Each number is 128 + 32 x the weight over its row's rms, rounded and kept within 0 to 255. Layers, rows and columns count from 0. Numbers have three digits each. The size before them is the row's rms in percent of the matrix's.

# up: layer 9 MLP up, 448x160, rms 0.127, rows 180-185, columns 0-159
# down: layer 9 MLP down (transposed), 448x160, rms 0.118, rows 180-185, columns 0-159
# gate: layer 9 MLP gate, 448x160, rms 0.126, rows 181-185, columns 0-159
up180 093:139141112141172116181186107155143164153121123121152106142135140039129126161146154128151123116151171077115087138091078150174124119085166089120147189107109141145108094155130133098093115114127126150088174103097118139157107161095095197147153098102130116130126151104131141083128132132121182059156126012150118131084160113090145196150130141130143129117100153164104112153160077145124127158169113162117127167155066131110146156137110169069097132106115167165061111094105225128087179071175107
down180 095:135128150055125148181160090102146203148192079146194048174136164121133095090132164120185090128081122088097095157101150095089112167088078134115145130145137158132141104161077162126128106183100135154111163148083143175128174152174071165110127143170095134088118115110140100088171116061071121132149157123063149102123132140123053145126079178133155111123157119117123165152125133101095129105098112176132050124121108122126107082128143077152088132135113128164153146175111169176121121128138085
gate181 095:159132116143125152128095109152135202096133175212132182155148100153105088136135109142118082186153103144169089168183161142133143081154104130113143117121103138150140193151087182153131048113146154120167162111153099118078135112145154111073082145121125129126113139083082186144169105129099113095148076111139133123109127117112126132161105128189184192112083088148087142124088125142145096109142147077103127093158123128129118175100096170105134215131162069173203112112160116126155107194161179
up181 097:144161102106139069089145064184124127111165150064083104086114130139159128138141082136133105079142101158124186132161119124082160163198142139163110128138185149136163102128176111136117171098160114085106144149112179134139084097128134084172115085108191176140116126153142114171138179095103163124078168179109112115118096177110072094148172132132097084152125139122125106163146138157069119101124108184135153205130130142139109063194118100165127083128149166082076124139085084138076145075169117
down181 100:152167180145115110107084105159177102186094143135167115114141113110094140140160121157123108088111129162092124150127076102194119140112172144138112128126097127116149141088064095153143100101130113133086169186118099166119145146120205107155183128121112131183112130090177115111110078169206133117130086135123067134133100146098141107117096031162041107148086128080077119118158109154121128090195136165142106166145174161115141117130126157108103116220135091085150166133104101064129161122139169
gate182 101:148105130146167160191127142112140094169116149108123102087122082126122152120116091129119082108166137156158154150085112164191126125165100085165091110077140164127135113091114133160163084101171111146146098143083119157115152164093152144138127077119111107106078159141105157180119165186201094121115181138076079156103075067096158127091145136110133087097072153113119121177165075155108121127212104133144080073178128085143115124083082095120095150121113136194185067124085172149144184138119137
up182 105:100081142137134124132119103146127157096116089144132145104166158173152104137155159143085081121159154163096160143148078155107135126102156107126173083094136181154104076152129125127141105121130086165136146086168104135180210140186069155219183133175115125044086106089133115142149067121073161121114127131127096169188137099087141084185131141137127154106164129099147169084148082099113125086082123135066153144112129196114153127145174123078149180115151127109089142084108198103129139144128084
down182 100:119103113125137132124116144202118125129080078079135129158146115104100112077161148111144098225135110183129039101096103120095144113080061147087151123154112169125073140112070085067110118130110152097144165093123127115111210119158114125074214113115100179147116083150111151161089083155075168137154139151155122167175118137093177140142126212097139118119155094136141141102091131188131162105117122090151161123143161143111152102142149141131155134111142075110100188127148190148107163129140113
gate183 100:095157124154094121141173098133103172146152158133093087134143110147169133144106134100136070128150122137143134144143111102156107146126130164094080150162171146148154152051130129112178120147086107180136183148107090157144135066144140147124165098114144109120127215125203138170138111187157060094192062122184117149128102121064076116116107133111050124127085098155120124192142156170126099127130145202120162133137136131145149168134130165131081153089142046150131142162109083076097128171127190
up183 102:129106179188108104150138102176142114125100084149109120127164089108132158169143162155118097095135071058099119189145116125106141125114105113153124088172072126146154165101041153158087124140133148138163157121227198141093105139125165047173071113139193141151118185116111141072152144143137109180118113165125092113120157123124105099062138110094113071149134142141098105139068205121162142126190096087124095093117142143121103097135125140130170130126128129133131104158116190066083114142136131
down183 103:169090126141140038082121123152169133080103161147154080075075093091138140110123098106159130205128119095150196067113149119123160158083172101130150139138203148195166084158090114088150157127098113158092115116145158110112139171099129139103108107141157153161121153132162190110139118146102097131113106084117114117079088152149072107101157113144122139119103132121130078155164156118101110189161177109155106138106096094086188136137087121104143156098135131179104176218117113125086198124085107
gate184 098:059111090149138148137098109066090142069097134166108050072127126159113055139097155141122096146136172140143097140120151059169135143087074101133111137115138164149163164165089162141211154131151181129124173116144110113070157116151108123077132123182144126150165100146195130206139132095097145137112126154108097127112092121122120105159115106157122134090058160139110151104070173154194130100128103115128164159107128156152090159114117134107172132208111074081153110169143119114161175105086132
up184 093:094076138101192156143154131133197127202103088092079142136093152124171133084091117120127126178169132178166101098140132099068161138162075095097135124136121109190149128104144094101121139152115158162076114159062091173155156161141106144116156068104137074146187137194163147134128120119099129092143104188110111085095080106135095091156087105123112153188124098157108148116173158115109107099126132151088093128115175096153106154133178084167106152100151164112120146114051115155106104047107116
down184 096:135096203173089121110086105124106176161143099114134137112073107145139126177147196144097102115149088151114131121146102152110115116089094170092104076123112128169145130039081181061154137099153100136131186133123100170094095129053113137078183111135148084180141147102110125103154148149119140096115177130139169135174190109172094143165157152076127150138146115095103139101081091120142127073162119104104143149181116138094113059146200165118106144112149151099109134172194138114127181134108181
gate185 099:090126107171166146122128117092122164197141101195118060132117136130066129120113128155120179194159100125080152130149116153136239125071122144058114127142098066125100123122099222159096122149124100108130135088131119102115129178145128122118121187099184092172137144157110110141127143107106161129116165056133189156132123103142144164129128152114094083112091164102150110108112150116165141122164092061128136133103145138103040091159126138063152098131168178155143191088110129116148098142142118
up185 095:123180112180121130158085041118119124112128156115107137138119124096144144167148202131141134142137100117112130171187127123159103119117140161139122097103116110110095073112113170095126068170125116107108135138084128130079144071133153165109100124101170124127144156141044083152104091143167168091082173077141212192094094182158132162093141082085137120189150154202175126139113110120104111061166102110148108093145145143100087097214174142175084136112137108127125142078122108141104127178119138
down185 095:121137190108133139072102113142117131158081161132127083149141121114109170094148140098160146108115131115067138165116123173145093130101107100122111128149085077129199142104045141090141145102085083154124150062130159101139146152164090191084138185156132136117119157131064060148124059128086119115146080161130178133121188159222161167127123136147110143134126081101132151110134087152139082129172121109109112126172173132176122126086122086174146202110111143109100076088140165148203110141121150